Weights of a small transformer language model.
Size: 8 heads of 64, MLP 960 tanh GELU.
Architecture: RMSNorm before each block, biases, tied embeddings.
Training: a variant of Adam for these matrices, 334M tokens, 5100 steps.
Each number is 500 + 40 x the weight over its row's rms, rounded and kept within 0 to 999. Layers, rows and columns count from 0. Numbers have three digits each. The size before them is the row's rms in percent of the matrix's.

# k: layer 15 attention key, 512x320, rms 0.059, rows 145-191, columns 280-319
# q: layer 15 attention query, 512x320, rms 0.0623, rows 146-191, columns 280-319
# v: layer 15 attention value, 512x320, rms 0.0513, rows 128-151, columns 280-319
# o: layer 15 attention output (transposed), 512x320, rms 0.0879, rows 128-150, columns 280-319
k145 118:525501490512559471523552509539442545509497453519487497535540520387481500473485508535490511489489464567538574518496503431
q146 128:525421495542526538465508393484565508534510507488575592470558477488558407516510512463551442497423547556482488454488517585
k146 135:451492491563571465490463504531538457517555550498584502520473558453462478510575468469544493535375477477497429409440455458
q147 127:546478517573475544560434533495502471483490525564502474464492531515544554503477471467536489507457455542476535487444504524
k147 126:509431524481461508554492488505534481520493497489476533473516478468479504495505492500493530499503519508497509482497494621
q148 115:543490523488445548564575573470485476536484502570463579471540451523484517543460487445548457508462471427471464583500436505
k148 120:561566483462395479499512475531505531468468497508475577519581519496446613472541540509483493515548509451561522526524497525
q149 122:552423423535552485481412451524486506468500483487481493462488495398541527488480462587423546532563466536480474502481525519
k149 131:510448481519479476512482560529498515447533513515484533488465473465497530535576520531487469463493428530501477519547514496
q150 116:542534492504527480496520445502468518497499464450532504543454532566528499466490489507477556556478530490479473460464511477
k150 120:511509495535544477423498560525540537494511523509484515571457497531501485458517471476568463479456517443570480499446527478
q151 125:583512518466449518587492413530458488506483506476468477485426505503519522506495451509456481458437496496507481477545526488
k151 123:431504479503507511547466535556562509597504575514466439494521507463514449521502467471545482527475555566512551448509457516
q152 106:456479476479463453524454513536557510495537484495505515552499493519543353535500505481559557515464516453530535514498418525
k152 108:510476550481551481535421449465502461529488404482495447516539455473504496486445533552535455545574472534540547585537516472
q153 118:512523523512449469568539504501455501561528483465519494566507485527485466527449505556473522408527501439433561525491519597
k153 117:571471514530502488539485445579467557488535544504481479549553585461466517490459528487483496505509539496485493521556493524
q154 114:490469537433473521497537531517412544488468505522494449515540497494515490532404497508431525569541493496490469446523540555
k154 121:526512483486534528494516514495497540401500468538507460537534518554504426468500469554496469501390528514501516392528568571
q155 092:607466551579504431568401450449491526437521501488529482533523484524488492527558482567529558520595505483494534530450536442
k155 097:494450522513528515541584488530492564446531504461532504496547458483501550487416487507562500458583496445523453486490480443
q156 102:469532480566457476468531507503433480506521540498446492397558514515442465436501442492507462472448485503511472524505448572
k156 111:462547474455467567491492444474521486472525475472478521495490448465493370411560455483396540509454483452493447463442498466
q157 128:474556505507510569490559554547508456544509515517489555516467486520518504509460536506492513516444408457538547507505528451
k157 130:491514448505494499479569547523526476511538454558474448584500531580465494487443387471537509521463524519514537508549581454
q158 115:485535572518486444528435492464567560497488491479480553518525494498539360482454484491486468487560559499481464507482472504
k158 118:367489515492538527522385441489552538503489459486548485463511454448533396488505476504498491532514480479468465485497493520
q159 132:463441444485456499479525550445578565472501452504516523488501564443471480478527410491492495508561459518540461534539478536
k159 130:426432532430512487470499500483523545464523440503503554452474517387478489515484400481478452541501473523498478471483459563
q160 130:557513523489545530494459540501522463554471576523475468495494517486468585477442539471480362550529431449474518493598514548
k160 124:418508502429535461409479501488530502468437557530453498416511526533458489507527483511429551465451554453484512497544558582
q161 112:493474521512493584495526519557472470556504475504545463485584487502445467444496489530505566605470407528502508433554481529
k161 115:505514500515505531468542538572541456485528442552512552502512484514462489476474489495515494488466509468531476499510489504
q162 109:508525482549531498397464477487462515528566402508494486555462476513544516536519510501468560461600476539511537465485513517
k162 109:477494480555526422509532489439458504516524497501546529545502490573487523518526459519510511422522519502422568475493456556
q163 124:493534581541547573474517515526469480461494498510519545513555504513438464498527492501451473582447483470517487468495477484
k163 130:455576489577562538513498497541545505543495503520460445508537472443444485474465480467464490559443514534483531523533474476
q164 107:498480466515507481527542505570530479502522463532504548475483491474558535526477541470557457443502601511462502489474439510
k164 107:542517491529450412579418502506454468489495521497530484515486537486525552526564581525530515469547474574440523494531478484
q165 119:481496553503547476465471542505538467567512511544495494547496550548492407480469493497501521488530430540507515506521535524
k165 125:454532462490483482564402497550507488511524533489559459464504471514479555536455495528440498466565500424453491518487517488
q166 124:460428451549475505496508493530461502545459554527503432593510496460482510492474482491507479438496497508587511517451492588
k166 125:402499495571540480469526488501538523527476554416522470550472432518467461511560427469438511447449491552474587523442498523
q167 111:502513511459458542466535525537469464520483539569496517482465581483453627505487477492523462540537401552448548533517510518
k167 115:481442489417428483518468504517485498553473575539536501462469539542501492523550503514517559532463508514465543486453522582
q168 124:454495440470485485539485518518523504464474498512484566476515498435485494526544478540481534441518601580509547553512443482
k168 125:453545510433461550599497408515499439508445522466485600483495493497509509452557535471499513465545493521432444540530451556
q169 125:494534518555441541467509481521444530549518540536509590476514489465467542533509536520475451487531465456507499506510531494
k169 126:541509485605416471594473443497526451544540526482508557516499519457542487483531557553475470505473467481468529509557522505
q170 127:495509450454491506399505437401434486497464434445474489459458471449449508477476488572416522450623464549435476579484481567
k170 129:550519476469473480453497489481413534493541530596447508480505525442492585485493487545500465501545454541491500442447514458
q171 120:536524466484505489463515550517572544510530510577473521551418544445493538501515532616411525484524459466662551527488497423
k171 125:478526487482489462504498501533503495491480512480581449548448479503448533476469481604458509539534505507539569518548478576
q172 108:509442477533511525469469509508540486482442588485539568508546527406636480533525523490512532550415550572499566457482540519
k172 115:486440501517470512501492505518450440510457496542516494457466545514545498573493497506490508497454536481453459532507487465
q173 114:522488490504435541523491476530463484495474468507545466462550581521584494521448469528507522534520467464506480522487574498
k173 118:585517512488519439511485549559487521515547416488531501565499537537459452451461438556581556493480462485540573440486618488
q174 124:452547492520460450493537481514535528603521508472502559442534550470468520512441501437518472513542524420487545545420510550
k174 129:475504519443445498492556414485464485519534449469449549464525603447526452506548503502530557487510509458519507503461537532
q175 123:508510522456500400509473535536498537470542592482424526501464532495428558466525563505462450476545507414506581553485522515
k175 123:469486532414556465490560532512511462477489574470463527496487502457573416471539541529497512451623540420485473509478475496
q176 131:575550443538508475498553512504466535508474526517522518583435469554413485490434575499479490447516544472561480517489499530
k176 130:479515490508557487460487497429531539525478476460528554505493467474475459466506522431509499449449545555549508545530449439
q177 094:528514509527566538552490433494461464517496517428508510458539508545518475439527515543512477562463536532448549516493530443
k177 097:494496490456516542484512492574527532418535505493446513510514520480514525438465426455503541553506497492497445433445554390
q178 090:464424516508440441529498523536542507469502528515528548466478494450555511531503507453542539480470513507479513483438429527
k178 089:512469508511451467591552487469484433531492490530481497519506551481533520529512548526546430455551494488556501533498482503
q179 117:510449528539479465553605464523391466524528469476514494494491489534547497528480493525563464617504529450517511421435515442
k179 119:503537454550437411570587516562504527544520529447565453559465512475506520512458492501575520534503459467524498463507518460
q180 117:473528527498506482566424526480507547436561474501473532503508487487466494496526507525510498520508549474478520525423466484
k180 115:546446559517477530472494453481461525422546442485486520492531458500499528488458541497480520503569420473520422555488546450
q181 129:456465520464520498466468496507481489424451480522542514466542450503456515524451587501502482495502511474499427521494461450
k181 132:542504522496451497536448444510485513465498529494558579487506469548508515493457615466499425510564463441501441526462559521
q182 120:559507448500547445556481544552493538577491508512480556460445556512525496442502489490499413495420540496485522492473466522
k182 123:501515491459437500527535536445526536471557486539457564547550542517496528536535449519444527435555458492474443468469500472
q183 092:550468505519463470534540573458485496452461478526550599478486476578481530544475454511568543491538499460505446516503538446
k183 091:547458469506494503476506495500535572476507491448578521544490492547447454495448501494564500503403495545502505456497511545
q184 115:539493535564527481530544484516526519503484559532511524484555496502535532493458512491485477530489475478502555458477499464
k184 116:495436507528482484492545490507499491394446529523533503479458543490541513521544513503586521454438508473532476508518552512
q185 118:428471568472450514479455440528446484559487496517504514465535516502524427529470456449476484509510525483500518489477559496
k185 119:492524494523516543590524441502518471561482487494499479512538514527559460497521440468509520476581487440515492473463536448
q186 132:523471477500547535450447486475491479501529513532500462486506515450472475479479544463498474528453542436573489575554466466
k186 133:508521489526555518452487579501459462484492508512504505511525457501494533544488485496491496454572445446526529535478490481
q187 118:502461474453524527481472521514520534526500556590558507453567537476492460534533486516497480483484611493523502439442540533
k187 123:498483475418495552526438474482511502492506499521517510448556529482490400481546492523569479472427477527449507495429537550
q188 121:550466509513561472451497532504594467490468474520529521470583543536491498466533496480576500480505498470463464503514509501
k188 120:546469510504485459475462505529490474434488504526547482515547554423461450481492570494511498525546447493436432504515494565
q189 106:451419476518478481553522546517502470412472558450475502426490500500475465461509529440527533504363560511509405490494453501
k189 112:460541483450541589538459507512504467460520481476474509502459422458525417479507478486500405507443494475553444541442509460
q190 129:493507564487501445485486509516542504560442522486494500432538558504533569497467493485515452462387531472580501460472586479
k190 134:501541516508482444504459524559512472529472550486514503500499544551506420476517570504487523509402518495461479439482521580
q191 096:458459506493518535478487496493449492479505554493454477484566478433570475510511503461472450577492558488488556507442528459
k191 099:524487523475505504559459513487437436467497511502498447551515469423557515496583537495468524507524473457483512543472542484
v128 139:585545552495532514466399481399456534513499550559489542553492548428465549505464520459419482488490453506472476452426547493
o128 139:463501519450542443498480521555439485565573471488524501547502473509467571523419461535466510450515523480441524560506513582
v129 128:537454509491491497475486580351475507491458485472551522609535551468504488516480503526462457432482484528530494468491586556
o129 134:524474559534470477503468472525565519503521506482515527468566534486469487495504540489523540524526487543480532452476480527
v130 129:505434444554523557498486452509481500489464500473533427486515476510491472497472525503506567464511500574525511489464571549
o130 132:470471544474419488519529504443530538482412493481467540460545532483521463489601526518560443478497453465555553546461519481
v131 128:506534504517548495546534552503464488478481497492459526490507548540454461488476500562593488564551541510528526463489485475
o131 136:557560439516522536510474477533481527473488520451496519463523508459443510461520521538475480540463541518534442471494538494
v132 125:439497522476504523540504430425530481482517470440524455508539491488569438497499490591464540519558506504539510528418509464
o132 134:443496467512512545456480548471415546471440462502524492523556519499516478558530578511582429467507476474547485497541577478
v133 118:408500541442559573510585566410476518521505555487519500510479517466416554500480499571608408444517532512610462560471560500
o133 121:522485453498470487523467473563507506540529459508485466461444511507525424517462435523509527548439503504542471524492503551
v134 139:564478483478473419490448552513531505521532452443458439488518477554539507532517482512422520507540550539605381528450473526
o134 122:464520532512505530512530502483447504456525484491478422550540471487502533501511559452503462474446549524567503558574535485
v135 122:497532518550415501495534518473472481443453554529485458512494573554479534485475524510502524478480459482478557511531496410
o135 112:498456476513504483546490436545461529479516509476510441542517482505449479542469435499545520427448490449503502549512504491
v136 128:516511477424533510493502555473465508520509390481443498504550565446541487510555489556535531491509501519440534566511452442
o136 132:523507484523455530459571532483568513482561533514484507411484501445520499537479492533487503422547460487517505524481521531
v137 127:469484463526492508506452423456503554596531564450526453509529502489504534529462514517455464469506457522450469583515476506
o137 128:505505475501526449510487491461481509424528441507520467455496503440439455539566548424446492490591507486552461516492487463
v138 118:457549558481552489496444489460454509515460531532589447411447539493552466500511534527437503522485391474486497510484520475
o138 118:526508498566506491542473518494491435478526539489571509515513476484491504561477545546533539495513502535432487491494522486
v139 142:498494459508446524536450480545522516422469552454600507489472518550508479495557465411489468525522516544528525481473580531
o139 133:479484502481531470548534513532510543538470475548374521528450485458505544574523490450509475469464482500519447556605491482
v140 130:509489560496430532530487514478496520453491514432473436492525494479523461489385535505511473489486495485498561509521461502
o140 132:474476545504485509468461499598512532461493491448535578493490563443507457558436507493508518497529471556544387436418532481
v141 131:499467500407505473561516513486479528598467496469492556480490499431468507498469491497481437489501477469501494460447500493
o141 124:541482524501521507553480499531502471521449524513440455520477516474575525476504477472502566501516525469578530538567528628
v142 127:519498498484523570521503478444543518582463525505507517519476551514598482513506493520542580498527488495482505589527517502
o142 135:453477474464461421476483485540525542504494564478462437526472454539467494531535512488533503562542442481580467541482508567
v143 132:499508532560496595439557528523527505472536533503469502494470500511537516513346540513470448473469570418491568425514446516
o143 137:548537442456560412503515468521536471523426550480507504451532511484520497476589462450403492470507497534556499500491500503
v144 136:469541465454461556516454507465513498565456485481492497523469517509548455490516483466509469446558495544541592469552521512
o144 137:503446496495502441517514469550514505541406536488541518486505541521543532504456524490524552505520463447504530526563500435
v145 133:432490496483574499499452461543570504478509482512500544474482521496396511494467514554601565526502514506454507489560459481
o145 136:550504535464448506532491558485442479552522516487542488547436556481500494479531444535527504504482504466621572487545564494
v146 130:542536536533510534537542531545480524474525490483438561533514551483525468518446492453502413486476501567539512473534546491
o146 130:502449521535528507368451503521486527509515585454453538516454506522466551551497452508455477529518546467450513467537536534
v147 127:474478501525493543436536480409519509511531502433554477480455501418547511481424516509500500498428512506550520506526527491
o147 127:477470459439479492518441479494490542473437474557525474472474533514483438521512442516457528485486538483480467534465455515
v148 124:551501508510581515533480513513503537571463471603504541515352527490510416529464504456559549444453499487405568457525536402
o148 127:480444551443467396438551467485505510507457497462490426500518472432496438542495556527477566459512464504533476503483480432
v149 128:535459538500527527511470562484443476511522500474584518485383440495528524486440483528512565465520499529466453503536506479
o149 132:511465468465544458557446478455454512569486425490520504485550544464466477463492554514463484508510542511520466559509464453
v150 121:464527463465523515533488538453499539479413440557504516566587467460421453499573457513506535475494502478537531514448505481
o150 126:492475584560451501466506536461610511521512438492485495463515496497549442535485615496532475446561458470479493531530550534
v151 130:457462491446544502500474413481528494586483482530486524500546482500548485518439460501449450549546548473479493484484465541